config.toml
hidden_size = 192
num_attention_heads = 3
vocab_size = 2219
norm = "layernorm"
rope_theta = 87300.0
parallel_block = true
weight_decay = 0.0
max_grad_norm = 1.0
final_lr_fraction = 0.0
dataset = "wikipedia_en"
Each number is 128 + 24 x the weight over the matrix's rms, rounded and kept within 0 to 255. Layers, rows and columns count from 0.

# layer 6 MLP up, 768x192, rms 0.231, rows 250-302, columns 64-127
[[113 109 137 139 134 125  91 159 123 125 126 106 139 158  94 134  94 107 119 128 144 100 130 118 101 126 144  96 101 123 133 114 131 116 115 173 100 132 148 188 131  96 131 107 106 136 108 100  66 150 152 130 154 175  68 139 130 119 144 126  94  85 115 137]
 [119 154 136 153 135 109 146 152 111 143 134 130 134 128 119  91 149 129 143 102 127 114  91 131 109 155 120 144 132 136 132  96 125 165 121  95 108 122 129 104 149 143 155 117 151 140 141  75 126 126  97 116 123 170  91 156 103 113 122 132 107 152 141  85]
 [125 107 140 172 147 114 137 138 111 140 145 122 118 170 102  77 123 132 133 102 169 151 114 135  92 147 120 129 154 110 112 155  94 156 142 118 151 132 164 168 128 131 140 128 132 137 138 166 100 128 101 118 116 129 139 134 134 140  89 135 119  91 102  93]
 [114 153 139  96 128 107 110 125 156  93  87 125 127 104 150 157 148  98 112 169 133 146 136 162 124 106 112 162 144  81 132 169 143 140 141 152 138 132 116 134 144  89 130 126 126 123 128 117 111 139 130 141 131 122  63 126 146 141 101 123 109 132  84 141]
 [105 135 122 148 119 111 135 149  82 120 130 127 142 123 133 153 133 115 154 139 148 101 126 156 104 108 167 112 167 114 122 143 159 131 128 109 122 129 124 120 116 135 146 122 141 129 112  82 117 140 118 116  99 134 109 120 153 158 126 156  93 117 184 130]
 [129 136 126  67 144 130 147 118 118 145 124 121 141 147 152  95  95 145 117 109 132 131  86 160 172 107 141 119 121  86 140 220  92 161 119 190 126 106 108 148  98 120  77 124 101 121 162 136 122 133 129 138 129 130  91 113 126 152 127 138 149 154 104  97]
 [122 109  88 131 127 140 109 192 134 124 123 132 117 120  70 107 134 132 133 115 153  91 154 131 119 135 144 148 151 166 121 142 134 137 136 107 189 119 137 136  79 119 158 109 177 161 108 104 151 183 148 128 114 117 141 114 162 114 110 115 124 116 136 128]
 [150 142 108 166  97 145 149  93 153 105 124 137 148 129 160 100 131 112 134 173 124 153 100 161 108 148 130 131 155 100 132 170 141  62 158 178 194 104 109 143  97 151 105 138 121 131 148 151  92 137 143 142 123  70 125 112 123 106 107 142 131 179 123 119]
 [156 129 157 140 143 136 108 120 143 145 152 205 159 147  85 144 158 119  95 112  66 117 147  70 140 128  77 151 149  85 159 113 112 138 105 138 132 127 141 191 129 106 146 134 118 155 124 128 130 146 163 125  70 248 128 154 147 154  83 143 107 138  76 118]
 [131 116 160 131 131 131  96 139 124 118  90 124 121  88 138 137 199 161 124 120 129  86 182 146 110 125  97 128 105 130 141 146 152  95 114 140 156  61 110 131 143 123 144 101 111 131 157 144 156 133 125 106 110 113 127 121  81 105 127 151 138 120 154 142]
 [133  80 126 104 169 139 165 181 114 127  86  80 120 100 118 167 151 140  98 112 107 169 102 127 141 101 134 110 159 108 116 172 177 141  95 109  96 139 131 151 138 156 143 151 124 105 115 136  98 138 122 133 108 100 123 162 103 127 118 173 157 127 120 168]
 [130 150 137 103 113  94  86 146 131 114 115 123 149 116 154 155 110 110 193 163  95 174  87  91 154 144 104 140 121 149 105  82 175  92 141 149  90 125 131 123 160 104  92 117 135 164 110 110 147 115 119 111 124 120 126 122 126 124 116 117 121 147  89 142]
 [155 139 150 146 146 120  85 136 133 141  92 118 106 161 122 147 142 147 114 126 156 113 124  81 158 131 153 177 130 127 147 150  96 135 136 156 180 143 110 119 128 133 190 127 113 108  99 111 165 102 159 120 110 120 132 155 127 143 120 139 106 147 131 130]
 [107  90  87 174 148 150 176 134 116 135 124 126 117 161 105 138 128 135  90 129 118 138 111 131 139 145 122 141 117 135 131 121 116 202 170 119 126 103 117 124 120  89  83 125 122  77  92  95 150 109 123 129 112 132 147 144 100 162  92 153 136 160 188  90]
 [ 89 116 100 152  79 142 139  89 124 138 105 146 129 146  96 120 110 131 119 151  88 118 110 114 153  86 122 119 128 136 127 121 130 130 153 136 119 130 151 147 141 144 121  96 110  59 108 137 146 138 152 138 123  83 142 128 110 126  99 123 143 135 143 153]
 [151  99 109 113 134 118 140 143 121 126 162 102 113 135 143  89 149 105 159 115 120 153 112 124 106 125 120 157 128 162 194 132 118  98  96 162 115 120 126 154 185 134  99 122 124 132 131 102 135 124 145  94 138 138  91 116  96  96 103 106 135 163 129 133]
 [126 128 129 148 176 151 135 116 139 116 168 135 127 116 181 153 123 105 164 126 119 115  92 105 168 124 163 118 121 110 156 159 104 105 150 121 114 122 105 104 159 123 121 124 152 101 127  93 150 106 147 114 135 151 121 151 142 105 136 170 133 131 155 123]
 [139  95  87 134 137 117 117 129 127 180 127 128 106 105  89 149 193 133 103 133 101 148 125 100 171 132 155  89  97 102 113 132 129 124 142 163 127 151 131 121 117  85 110 131 177 131 131 118 144 118 112 127 107  99 145 170 163 111 131 126 137 135 112 147]
 [113  98 126 124 111 161 144 127 140 107 156 119  76 127 168 151 165 146 117 133 145 152 176 137 125 103 121 165 132  77 125 126 151 153 136 158 174 183  99 125 103 100 131 136 151 117 130 133 183 143 138  91 114 147 113 118 126 145 154 105 112 100 149 123]
 [135 169 132 120 154 125 118 111 117 111 160  90 112 146 144 142 122 124 103 126 108 127 160 161 111 151 137 122 146 134 166 183 140 115 105 140 136 100 150 102 155 116 154 131 109 144 203 120 119 113 135 123 120 145 139 125 139 145 116 114 130 151  99 156]
 [ 76  92 113 131 123 102 165 128 152 145 177 167 133 126 103 156 122 132 115 117 124 111 143 145 137 157 121 149  92 129 124 171  90 150 128 135 101 115  97 133 133 137 173 132 142 143 149 154  94  81 138 145 105 130 144 112 156 149 143 120 126 122 139 114]
 [122 148 119 158 158 130 162 126 130 141 110 145 144 111 103 124 113 165 160  82 124 141 135 105 106 110  95 107  95 132 162 145 140 161 102 115 135 117 147 137 126 112 154 118 114 118 148 150 108  90 135 106 137 116 125 131 141 132 159 131 102 109 176 149]
 [104 129 135 168 134 124 138  92 149 158 121 143 115 139 105 205 166 131 143 129 116 152 114 137 147 130 127 138 124 174 104 133  63 120 169 143 110 154 116 150 145 114 103 122 146 117 168 155 135 142 162 116  95  78 107 158 146 106 136 106 162  61 143 129]
 [141 131 130 119 102 148 150 110 125 153 113 147 111 146 100 133 112 146 103 142 120 126 179 154  90 122 127 141  92 130 129 177 113 112 121 143 171 117 109 111 136 169 141 117 108 139 155 125 110 113  94 131  96 164 131 164 165  92 147 123 146 143 126 102]
 [138 124 127 134  46 120 149 121 177 107 165 140 103 117 119 157 148 131 110 133 115 128 158 129 121 154 150 178  94 109 123 118  98 104 139 111 126 109 141 139 110 128 132  97 103  87 126 111  76 127 101  99 154 156 125 152 143 100 122 132 125 139 164 134]
 [127 133 109 131 103 105 183  96 124 112 125 147 124 116 151 124 111 157  92 140 143 123 121 139 101 100 107 134 122  82 177 124 100 147 124  89 150 161 120 133 112 131 128  86 130 149 110 137 158 111  88 135 148 157 169 137 169 101 139 138 152  81 122 128]
 [107 130 206 122 149 100 147 155 177 142 139 132 159 162 101 106 152 110  54 108 113 103  84  91 113 195 177 124 147  88 147 108 132 141 126 145 119 131 167 158 107 101  99 118  94 127 145 135 121 122  83  90 166 108 137 120  80 139 129 160 168 137 126 154]
 [163 135  79 117 115 162 140 164 129 111 105  76 137 135  80 109 101 144 166 131 150 123 114 148 119 113 109 113 100 110 155 156 106 152  78 130 112 145 110 129 170 120 211 158 158 140 113 111 124 128  92  77 116 118 116 134 115 132 104 146 131 126 126 119]
 [151 171 105 143 105 118 140 137 143 128  84 108  99 116 100 138 131  91 150 139 122 127 123 129 148 188 144 150 157 155 158 108 128 192 169 157  98 127  96 118 121  93 108 156 174 155 138 152 132 100 133 105 144 129 119 136 132 157 109 109 142 133  73 147]
 [115 131 158 133  68  89  85 112 143 156  56 102 150 104 134 131 123 133 148 149 111 127 179 150 148 110  78  93  72 109 174 159 128 143 160 126 137 126 120 136 167  80 141 107  97 119 109 137 156 111 127 122 131 116 165  56 147 115  83  81 147 144 149 119]
 [138 131 149 195 126 120  65 118 137 180 152 108 137 163 129 122 141 183 123 105 151 113 127 142 159 129 102 143 125 150 160 101 110 134 148 159  92 117 172 175  94 100 138 155 135 121  97  83 107 105  85 147 112 120 104 174 106  93 126  89 102 124 108 125]
 [158 109 183 122 115  83  98 116 101 113 154 151 154 108  87 144 117 148 164 112  88 139 130 125 140 129 133 168  92 106 120 151 112 128 118 152 115 128 114 150  93 128 153 163 140 118 163 169 148 149 122 115 117 115 103 129 112  83 109 119 159 106 151 180]
 [146  66 126 113  94 130  92 158 110 150 137 133 179 151  87  94 158 113 121 118 113 153 133  64 118 106 147 107 175 121 146 132 133 149 146 110 133 157 146 120 145 141 154 147  81 137  82 109 130 108 151 114 133 158 123 121 114 144 161 104 115  97 126 162]
 [178 118  88 109  99 144 125 122 121 107 118 145 144 146 148 159 152 113 119 143 100 134 110  77 134 124 115 122 113  96 131 112 113 146 164 131 145 105 149 108 126 119 132 162  99 114 131 109 142 143 143 130 120 155 125 139 111 121  93 154 127 115 162 141]
 [144 159 118 111 124  86 129  91 136 106 151 107 145 160  91 174 133 146 115 135 149 101 157 122 144 156 122 138 134  69 120  98  83 144 155 117 123 134 108 127 126 110 108 122 166 106 134 117 143 144  96 166 118 125 131 148  87 120 109 171 114 159 150  88]
 [128 119 126 127 112  92 148 121 106 122 112 155 108  91 121  96 135 125  96 163 139 126 125  93 118 150 152  94 164 169  85 128 121 164 155 150 156  99 104 107 106 159 176  91 133 128 124  89 140 120 126 126 164 154  68  89  86 119 137 153 113 145  96  92]
 [118 148 170 104  64 171 158 167 103 167 139 132 130 117 134 134  79 155 125 102 100 156 123 145 112 112 122 155 130  86 174 104 130 125 153 118  96 176 129 139 146 157 111 152 145 141 150 127 121 177 115 103 150 167 127  99  92 181 107 146 116 119 135 178]
 [177 168  90 117 158 130 137 111 123 108 135 138 158 140 124 138 120 109 139 132 115 114 143 131 129 128  82  86 139 115 128 130 171 161 124 114 145 134  69 141 188 116 128 135 142 148 123 106 141 151 156 167 119 133 154  91 124 120 123 116 108 139 118 107]
 [139 104 120 125 161 155 118 130  92 166 115 127  96 131 113 131 137 113 109 141 121 125 134 105 122 111 105 163 125 159 131 101 115 124 142 138 131 131 104 179 122  82 131 156 140 120 111  88 128 112 124 113 123 134 143  97 133 131 121 140 130 105 148 131]
 [148 168 144  74 107  92 125 151 143 127 123 125  84 130 147 167 153 129 104 130 138 168 129 133 119 145 117 148 136 113 118 145 140 113 152 121 128 120 107 153 142 151 176 104 102 113 138 170  89 151 108 141 111  93 148 147 142 110 141 123 126 141  97 121]
 [125 145 132 101 140 132 174 112 134 121 142 108 103  84 178 145 121  97 111 121 186 122 192 123 176 180 107 109  77 156 123 187 152 135 133 137 108 101 111 100 106 129  68 149 151 147 105 137 128 134 126 113  97 143 109 141 133 105 143 122 135 115  91 132]
 [105 151 111 130 121 116 163 148 131 156 137 114 153 112  96 115 110 110  89  99 178 116 159 154  86 104 117 126 159 173 112 126  80 120 156 135 163 114 142  96 149 126 119 114 145  99 176  73 131 106 102 116  94 135 100 160 131 102 114 130 125  90 135 156]
 [143 131 110 151  99 127 157  72 134 164  97 138 144 127 119 120 138 167 120 185 169  86 125 129 109  99 164 134 142 108 170 161 114 141 124  93 144  88 141 138 101 104 160 108  68 117 110 119 105 120 121 155 127 140 135 156 154 113 121 141 114 169 119 102]
 [148 132 124 101 133  83 134 116 106  97 125 144 131 133 113 137 128 125 134 130 167 127 136 108 142 107 119 153 122 116 123 125  97 125 150 142  87 156 113 130 133 143 182 114 105 137 115 125 159 113 117 116 120  79 168  81 148 149  80 149  70 129  96 116]
 [133 103 154 128 162 183  99 144 123 127 101 103 176 148 101 133 108  88 168 122 137 127 149  72 150 117 134 170 103 147 135 178 115 152  80 112 101  98  82 128 149 111 141 154 134 114 131  97 185 138 116 155 111 122 111 120  81  93 115 107 141 128 104  82]
 [117 131 132 123  97 138 177 161 174 123 175  86 147 130 142 117 138 136 135 149 143 146 114 124 141 113 119 111 132 112 141 149 161 140 113 165 135 124 153 121 129 107 138 137 177 128 143 128  82  90 124 134  98 122 101 165 102 119 129  88 131 124 122 149]
 [151 129 114  88 119 134 140 126 158 113  81 158 184  54 103 115 143 116 141 145 163 131 160 135 100 112 143 122 126 112 113 168 172 159 141 121 150 139 146 109 129  99 113 114 109 162 186 103 127 174 102 116 143 134 125 151 143 114  98 107 141 119 170 118]
 [104 142 112 109 115 149 144 134 107 110 127 152 144 117 133 101 115 129 122 151 138 139 138 126 124 108 156 126 108 112 110 138  96 178 139 119 166 163 121 123 146 149  70 114 117  97 106 137 122 114 132 186 106 110 148 169 127 150 133 119 148 157 175 100]
 [113 118 113 144  73 150 109 120 156 140 138 165 137 132 118  88 194 147 142  99 139 115 180 100 154 105  93 132 100 108 103 150  82 201 133 150 134 144 146  87 124  96 140 113 123 108 150 137  82 134 123 132 101 103 135 122 109 148 112 136 115 133 152 141]
 [108 134 165  95 134  80 127 140 164 115 111 129 128 113 118 169 105 114 105 103 176 183  78 191 119  85 129 164 134 128 130 113 146 118 115 148 122 141 137 135 116 153 136 144 157 195 141 133 162 162 144  69 101 126 127 162  97 148 113 160 118 129 131  69]
 [114 141 125 148 147 167 129 124 154 121 117 133 135 114 102 117 155 161 158 114 111 142 112 102 116 102 134 130 145 137 106 144 125 133 109 108 159 115 118 154 116 168 123 116 120 111  99 134 127 110 128 120 134  62 160 116 126 141 110 111 116 161 143 156]
 [161 118 104 128 161 149 143 134 125 106 155  99 136 151  79 129 107 163  84 119 117 116 110 104 139 155  91 151 125 108 173 135 161 106 137 142 121 167  92 132 123 153 135 136 175 130  96  96 136  96 144 123 160  86 132  88 182 108 131 158 141 133 125 141]
 [163 119 163 134 149 127 136 145 143 132 126 110 151 107 134  96 126  92 113 161 120 123 156 132 136  92 116 136  75 140 122  96  88  91  95 132  82 109 144 120 141  77 149 105 135 140 147  98 154 134 130 104 110 130 104 100 136  98 159 173 154 127 132 104]]
# layer 6 MLP down (transposed), 768x192, rms 0.212, rows 250-301, columns 64-127
[[106 131 142 120 131 111 123 116 118 122 133  97 141 100 119 115 125  90 122 134 127 115 133 124 120 118 162 106 146 111 158 128 144 137 121  95 103  84 148 125  95 147  89 136 147 114 126 142 160 122  96 164 152 121 147 143 192  85 146 103 132 123 148  73]
 [ 94 105 116 104 122 113 115 125 123  82 159 127 115 125 124 167 107 116 112 165 127 109 107 154 145  92  85 109 164 143 124 166 137 146 114  92 175 122 138 149 128 107 112 114 105 106  83 132 156 146 117 145 162 152 162  98 160 109 112 150 133 159  88  64]
 [170 146 147 140 143 144 150 140 165 127 164 114  91  95 136 114 121  73 165  98 141 118 116 134 160 105 157 124 129 172 121 127  98 122 117 105 129 132 151 103  76 144 141 111  90 149 125  85 128 101 105 132 120 143 115 138 137  87 188 145 146 123 111 131]
 [112 172 147 136 114 107 128 135 121 130 141 134 107 113 161 131 145  90 146 144 117 163 144  97  89 107 143 117 151 155 127 145 147 110 116 131 100  75 136 122 134  95 136  98 108  92 108 124 121 103 151 111 145 145 104 153 114 179  87 111 110 142 138 122]
 [101 108 136 162 140 120 142 103 132 114 120 106 122 139 146 119 131 111  94  97 149 100 128 100 111 122 113 143 172 129 130 158 121 135 129  72  98 110 136 111 158 144 139 107  90 148 162 114 176 120 108 124 129 101 116 145 134  85 148 116 104 179 148 152]
 [105 139 118 143 116 105  81 131 128 161 127  98 135 129 143 106 131 148 106 121 144 165 137 116 104 115 175 124 107 129 129 101 167 144  89 135 180 151 114 162 157 108 132 118 159  94 128 135 116 122 150 151 117 123 123 129 137 109  99 144  85 143 110 121]
 [100 123 154 125  99 136 156 137 110 150 135 165 106 143 144 118  82 128 140 158 100 117 158  88 123 137 129 163 122 117 180  98 131  64 127 101 115 147 148 161 123  99 131 146 141 122 104 149 119 109 122 124 134 142 127 137 115 151 145 113 138 136  95 155]
 [122 111 114 125 120 108 151 138  88  93  93 171 177 122 109 147 180 128 136 152 126 153 133 132 119 129 116  71  68 144  73 139 127 141 110 155  91 142 137 152  82 168 130 100 150 147 103  79 132 127 155 116 139  93 152 137 155 132  92 107 109 125 123 113]
 [136 167 137 155 172 170 111 158 117  98 167 146 121 157 113 138 141 134 115 111  68 126 174  76 170 133 155 129  94 150 107 105 104 112 230 136 158 119 141 107 117 157 127  86 148 128 117  82 146 141 129 114 127 129 154 112 142  70 171  92 159  63 155 117]
 [ 87 119 142 119 147 138 164 121 129 131 132  87  93 141 125  98  93 136 169 144 128 122 143 111 133 133 157 127 142 131 139 134 127 155 122 141 154 127 136 130 138 153  97 139 156 123 175 137 148 137 100  96 107 154 140  82 129  85 139 143 116 145 113 127]
 [112 128 170  93 157 127 209 135 110 112 151 134 103 134 145 170 127 116 154 112  77  96 114  99 136 144  70 160 102 102 118 152 143 151 181 160  88 123 128 146 144 158 106 130 155 166 161 127 160 144 116 108  91  90 119 107 125 123 121 117 118 152 137 183]
 [129 112 140 154 118 198 173 126 151 138  81 197 116  98  91 147  97 123 118 113 114  89  93 135 135 151 146 166 165 149 125  97 148 149 116 136 119 128  89 102 142 160 147 128 102 171 129 132 148 161 116 117 121 126 128 142 112 145 122 150 163 143 193 147]
 [109 104 155 133 169  98 133 157 131 136 106 128 117 128 102 137 153 167 108 127 155 131 114 136 103 138 111 146 133 126 134  88 101  87 126 114 108 148 106 135 123 117 151 146 140 122 135 143 137 114 118 127 137  92 145 115  88 134 120 143 145 126 118 137]
 [134 157 130 128 121 144  91 170 121 136 122 146 125 100 132 134 166 132 136 126 140 148 140 162 122 188 157 123 139 127 116 120 115  72  94 165 114  95  98 149 137 157 148 177 152 144 130 121 116 144 111 148 139  70 140 146 171 119 154  96 115 146 131 101]
 [119  97 131 107 128 125 118 127 148 137 150 170  81 121 130 110 124 105 156 109 124 111 148 157  94 124 119 143 150 105 116 117 113 104 106 122  78 148 158 118 163 156 116 126 134 122 144 132 107 131 142 103 120 188 128 127 114 139 125 122 112 103 134 131]
 [135 119 118 136 174 107 110 133 148 131 141 166 139 159 106 130 102 111 127 120 119 131  98 103 124 148 170 154 123 137 108  99  98 195 113 153 128 133 130 131 122 133 137 105 116 135 156  89 133 132 123 143 153 102 172 137 168 137 114 112 124 128 120 100]
 [175 146 119 115  93 143 103  85 132 134 141 116 137 129 145 115 165 107 122 195 136 102 125 122 114 138 117 141 123 115 121 115 161 106 156 103 109 136 117 120 134 143 119 153 164 152  94 165  92  65 150 142 123 109 127  93 124 129 129  94 130 122 158 126]
 [125 124 123 127 154 113 170 161 120 109  91 116 122 105 121  94 115 142 132 134 161 104  92 142  70 148 116 121  69 139 120 121 164 110 161 127 114 115 120 148 111 166 141 116 113 139 148 125 151 107 153  89 115 129 106  94 118 154 128 117  98  59  89 109]
 [139 109 150 154 117 141 123  93 125 159  95 139 138  84  87 142 169 121 100 114 112  68 110 143  84 159 122 146  98 154 150 108 124 117 138 147  98 111 118 157 127 120 101 140 131 129 123 112 144 162 173 157 114 130 129 142 108  92 113 125 139 179 137 115]
 [106 148 116 137 124 159 102 173 160 114  95 117 125 122 136 117 151 147  56 174 100 151 140 142 149 149 137  91  99 113  96 147 135 135 104 148  69 111 115  69 146 149 159  99 109 129 136 130 135 133 117  84 133  99 131 149 148 104 108 143 115 103 121 136]
 [112 119 115 129 178 122 142  86  78 144 121 124 118 167 125 131 107 106 155 108 154 144 100 112 121 101 173 113 161 126 116 114 112 135 168 132 142 135 156 102 143 112  88 106 154 107 110  97 166 133 100  96 115 118 141 145 117 135 107 143 100 106 131 144]
 [143 120  94 149 125 138 144 145 102 115 108 153 129 112 127 159 150 136 113 145  87 119 152 172  98 129 134 128  75 185 143  97 131 130 106 114 118  84 156 101 140 138 110 123 137 106 162 115 125  58 123 125  99 186 129 136 129 153 113  91 121 133 148 128]
 [ 98 167  66 185 127  93 135 101 143  94 154 169 120 140 114 104 134 109 128 147 107 161 150 109 142 106 147 130  96 196 153 193  82 144  79 157 123 113  93 139 121 136 149 164 159 149 106 138 119 162 146 136 133  78 195 127 129 104 122 140 139  76 148 112]
 [136  70 171 151 147 146 113  90 111 144  97 150 135 127 100 154 148 130 149 127 151 185 139 134  72 174 142 116 118  70 163  73 141 154 120 121 100 134  70 111  95 100 167  87 128 129 124 120 153 143 122 116 101 110 130 147  96 155 145  84 145 107 132 106]
 [147  78 131  63 162 153 137 119  76 102 118 131  92 101 126 150 101  94 153 122 119 137 132 152 101 122  98  86 120 146 136 120 113  87 153 111 127 140 169 127 119  96 109 136  98  99 133 117 159 164 127 140 137 110 147  96  93 126 103 159 119 173 128  85]
 [ 91 160 126 132 108 101 114 143 109 104 106 145 136 113 130 113 110 118  76 155 137 134 122  58 157 132  93 149 142 121 111 120 107 131 151 113 157 123 138 126 133 101 141 138 117 123 146 149 134 105 136  95 110 148 129 120  78  82 150 116 163  97 113 207]
 [114  94 124  85 153 171 147 130 105 113 120 105 123 112  91 123 112 110 116 152 109  82 139 120 131 125  89 156 157 128 135 147  88  98 159 113 106 139 174 119 141 103 115 140 129  76  98 140 136 159 143 126 128 142 147 130 116 170 103 140 121  99 138 142]
 [100 157 128 105 123 125 119 116 121 192 106 103 162  92 104 141 132 157  91  96 153 154 135 181 117  73 127 142  86 107 115 111  97 119 155 101 133 125 131 136 134 159 151  92 146 102 170 136 135 134 117 132 109 130 131 137 147 146 144 170 132 117 127 123]
 [130 110 125 149 122 160 128 145 111 107 135 132  78 143 150 138 140 155 148 117  83 139 125 130 107 119 128 139 110 146 163 105 150 124 115 107 149 136 167 129 123 138  90 173  61 139 105 114 136 122  92 142 132 119 138 104 121 126 110  87 105 158 114 114]
 [ 99 144 143 143 145 148 129 154  82 143 157 152 143  78 138 149 128 125 134 107 156 126 134  95 129 153 157 176 177 146 113 135 105 148 105 158 119 124 167 143 130 135 122 100 108 152 118 136 110 121 137 109 127  93 134 111  96 136 117 164 102 129 159 135]
 [107 121 154 122 122 102 133 125 133 112  79 143  88 126 152 161 124 116 155 126 120 167 102  72 126 155 177 178 145 135 150 137 170 148 147  98 154 214 160 147  93 132 118 130 143 149  92 115 130 139 118 139 118 148  81 177 103 161 134 149 147 120 139  70]
 [133 131 138 139 131 104 132 111 150 119 105 149 138 178 122 144  97 143  81 138  97 132 159 121 164 112 101 129 150 148 128 162 164 154 166 120 142  98 120 117 162 133 145  87  94 131 135 106 166 126 101 131 175 105 139 127 121 106  99 151 191  72 148 113]
 [116 108 148 112 104 121 153 160 127 167 134 136 127 131 133 148 142 113  99 157 105 141 107 114 160 158 130  68 104 162 116  75  83 121 114 123 100 139 168 157 104 134 138 121 162 136 117 113 105 119 126 116 155 114 142 113 137 107 167 183 139 106 119 118]
 [101 100 152  88 137 118  86 119 144 162 141 107 116 112 142 104 145 149 158 158 112 122 125 158 159 115 160  96 137 144 146 137 178 111 143 112 133 147 162 143  70 117 143  92 142 137 168 118 130 124 132 120 147 164 163 196 110 165 136 114 137 145 144 152]
 [152 130 144 139 115 135  84 144 134 124 184 121 155 143 139 100  95 111 121 100 122 102 155 120 174 127 133 143 107 116 139  85 159 142 152  92  68 101 127 115  97 173 100 129 110 166 172 145 148 114 157 123 111 108 137 106  81 158 144 100 147 143 139 113]
 [126 162 148 130 131 154 114 110  73 120 133 114  99 132 151 144 104 118 135 113 109 129 124 151 126 146 115 125 144  93 159 108 119 178 104 118 144 102  80 168 124 123  93 151 140 122 137 145 158 107  94 156 111 122 173 147 120 160 123 167 161 160 155 153]
 [140 148 152 140  89 157 132 109 132 143 122 145 110 103 110 118  91 136 117 127 154 146 133 136 109 141 107  73  86 130 124  99 100 100 132 111 142 115 111 100 106 130 105 144 121 139 122 119 137 129 139 116  82 141 136  93  90 131  97  77 106 176 148 144]
 [104 126 121 103 139 136 141 123 119 135  96 150 109 135 146 127 167 114 126 110 137 102 130 132 136 139 149 143 122 156 131 123 108 120 130 211 144 134 136 150 127 145 129 165 116 159  99 129 121 191 121 110 118 127 134 123  98 114 108 123 125 126 128  98]
 [112  90 162 102 181 127 136  90 134 111 158 132 117 156 148 140  92 126 122 104 104 121 154 148 149 136 120 122 129 144 105 127  97 108 128 149  87 130 154 139 127  96 136 123 149 140 131 156 113  91 135 142 148 131  99 134 127 159  98 129 142 145 108 113]
 [101 122 133 105 124 144 121  87  97 113 134 103 153 122 184  95 135 130 148 125 108 108 128 169 137 162 150 107 120 110 162 118 124 123 134  98 134 124 153  92 135 117 145 142 107 106 153 156 181  92  87 144 157 136 144 148 170 142 154 122 132 110 139  94]
 [160 152 139 126 163 125 146  97 113 121 101 162 102 131  75 125 125 160 165  88  83 142 160 129 119 130 137 105 126  92 139  80  91 101 129 135 123 130 123 147 127 108 135 106 118 154 137 167  90 106 118 135 115 117 140  90  81 122 136 142 121 101 175 102]
 [146 149  76 169 154 165 136 142 114 111 118 141 122 118 115 137 141 148 139 117 102 116  89 122 133 130  71 124 137  83 137 131 151 112  96 136 137 172  92 102 112 141 143  94 115 110 121 143 147 132 157 169 127 121 105 100  88  98  76  98  81 116 132  86]
 [108 121 122 108 113 146 145 124  98 149 114 134 115 109  85 122 142 116 156 139 112 107 129 102 102 134 121 117 126  65 106 141 163  98 154 120  80 158 147 151 127 117 130 136 109 158 122 163 167 164 127  95 106 132 132 143 153 166 139 131 159 128 116 107]
 [103 123 149 146 139 145  91 116 118 140 105 140 103 156 123 144 123 159 118 162 129 108 159 144 109 109 141 123 174 138 178  98 113 121 135 107 135 123 129  99 155 152 119 110 100 136 145 149 170  91 110 145 113 120  91 127 137 122 121 174 141  77 111 109]
 [128 133 151  87 117 144 129 147 123 142 131 181 119 152 127 113 144 154 137 124 144 139 138 138  81 143 113  95  99  95 153  83 148 142 122  98 167 120 177 146 112 180 102 122 107 118 109 150 129 111 124 100  50 115 137 149 135 119 115 110 119 125 100 138]
 [ 74 100 164 102 160 118  77 130  77 156 118 156 114  54 113 143 122 173 127 134  86 139 145 100 124 136 139 127 180  95 113  77 109 116  94 118 136 140 105 116 128 146  90 166  98 113 135 143 131 141 112 106 131 164 131 149 141 148 115  83  85 125 117 117]
 [103 149 100 103 102 124 163 136 131 113 148 123 141 116  92 125 141 140 133 131 105 142  93 126 157 130 115 131 142 133 120 106  93 133 150 150 101 160 183 122 123 134 143 120 133 143 104 130  98 134 139 108 142 140 131 160 125 180 130 113 109 129 128 122]
 [ 94 132 127  84 118  91 121 137 102 146 117  98 150  99  78 133 113  84 103 123 166 146 144 135  92 145 119 120 154 148 130 112 140 113 133 160 133 105 131 198 139 144 143 178 132 140 121 152 139 145 108 129 149 130 150 156 155 156 102 163  97  65 174 170]
 [132 106 121 159 117 128 120  90 151 121 131 118 126 112 108 143 138 167 157 150 135 174  98 153 129 157 181 137 138  98 136 145 144 113 103 139 140 113 138 101  92  91 146 160 121 137 131  82 110 111 101 154 128 120  93  97 108 151  92 142 125 132 132 115]
 [125 109  74 133 142 114 162 118 141  97 153 147 153  83 148  94 111 113  98 155 146 108 143 132 155 111 115 143 113  78 128 156 109 154 116 163  96 141 157 110 105 157 127 129 150 107 102 140 146 135 137 140 147 124 132 107 147  99  88 142 122 174 103 170]
 [ 91 146 157 170 122 142  91 129 140 157 111 100 114 155 159 162 139 136 113 159 108 105 155 127 136 126 119 153 142 146 133  97 143  92 142 117 132  82 139 127 104 132 147 122  91  91 154 135 136 130  68 139 129 160  92 128 115 138 134 114 111 145 121 132]
 [130 133 108 145 150 137 132 139 109 147  87 134  99 149 107 146 118 160 137 140  94 185 136 142 128 124 127 122 120 135 136 105 115 129 112 120 152  97 148 119 130 129 179 143 128 134 124 109  82 143 133 138 134 163  99 134  86 114 162 127 127 157  99 126]]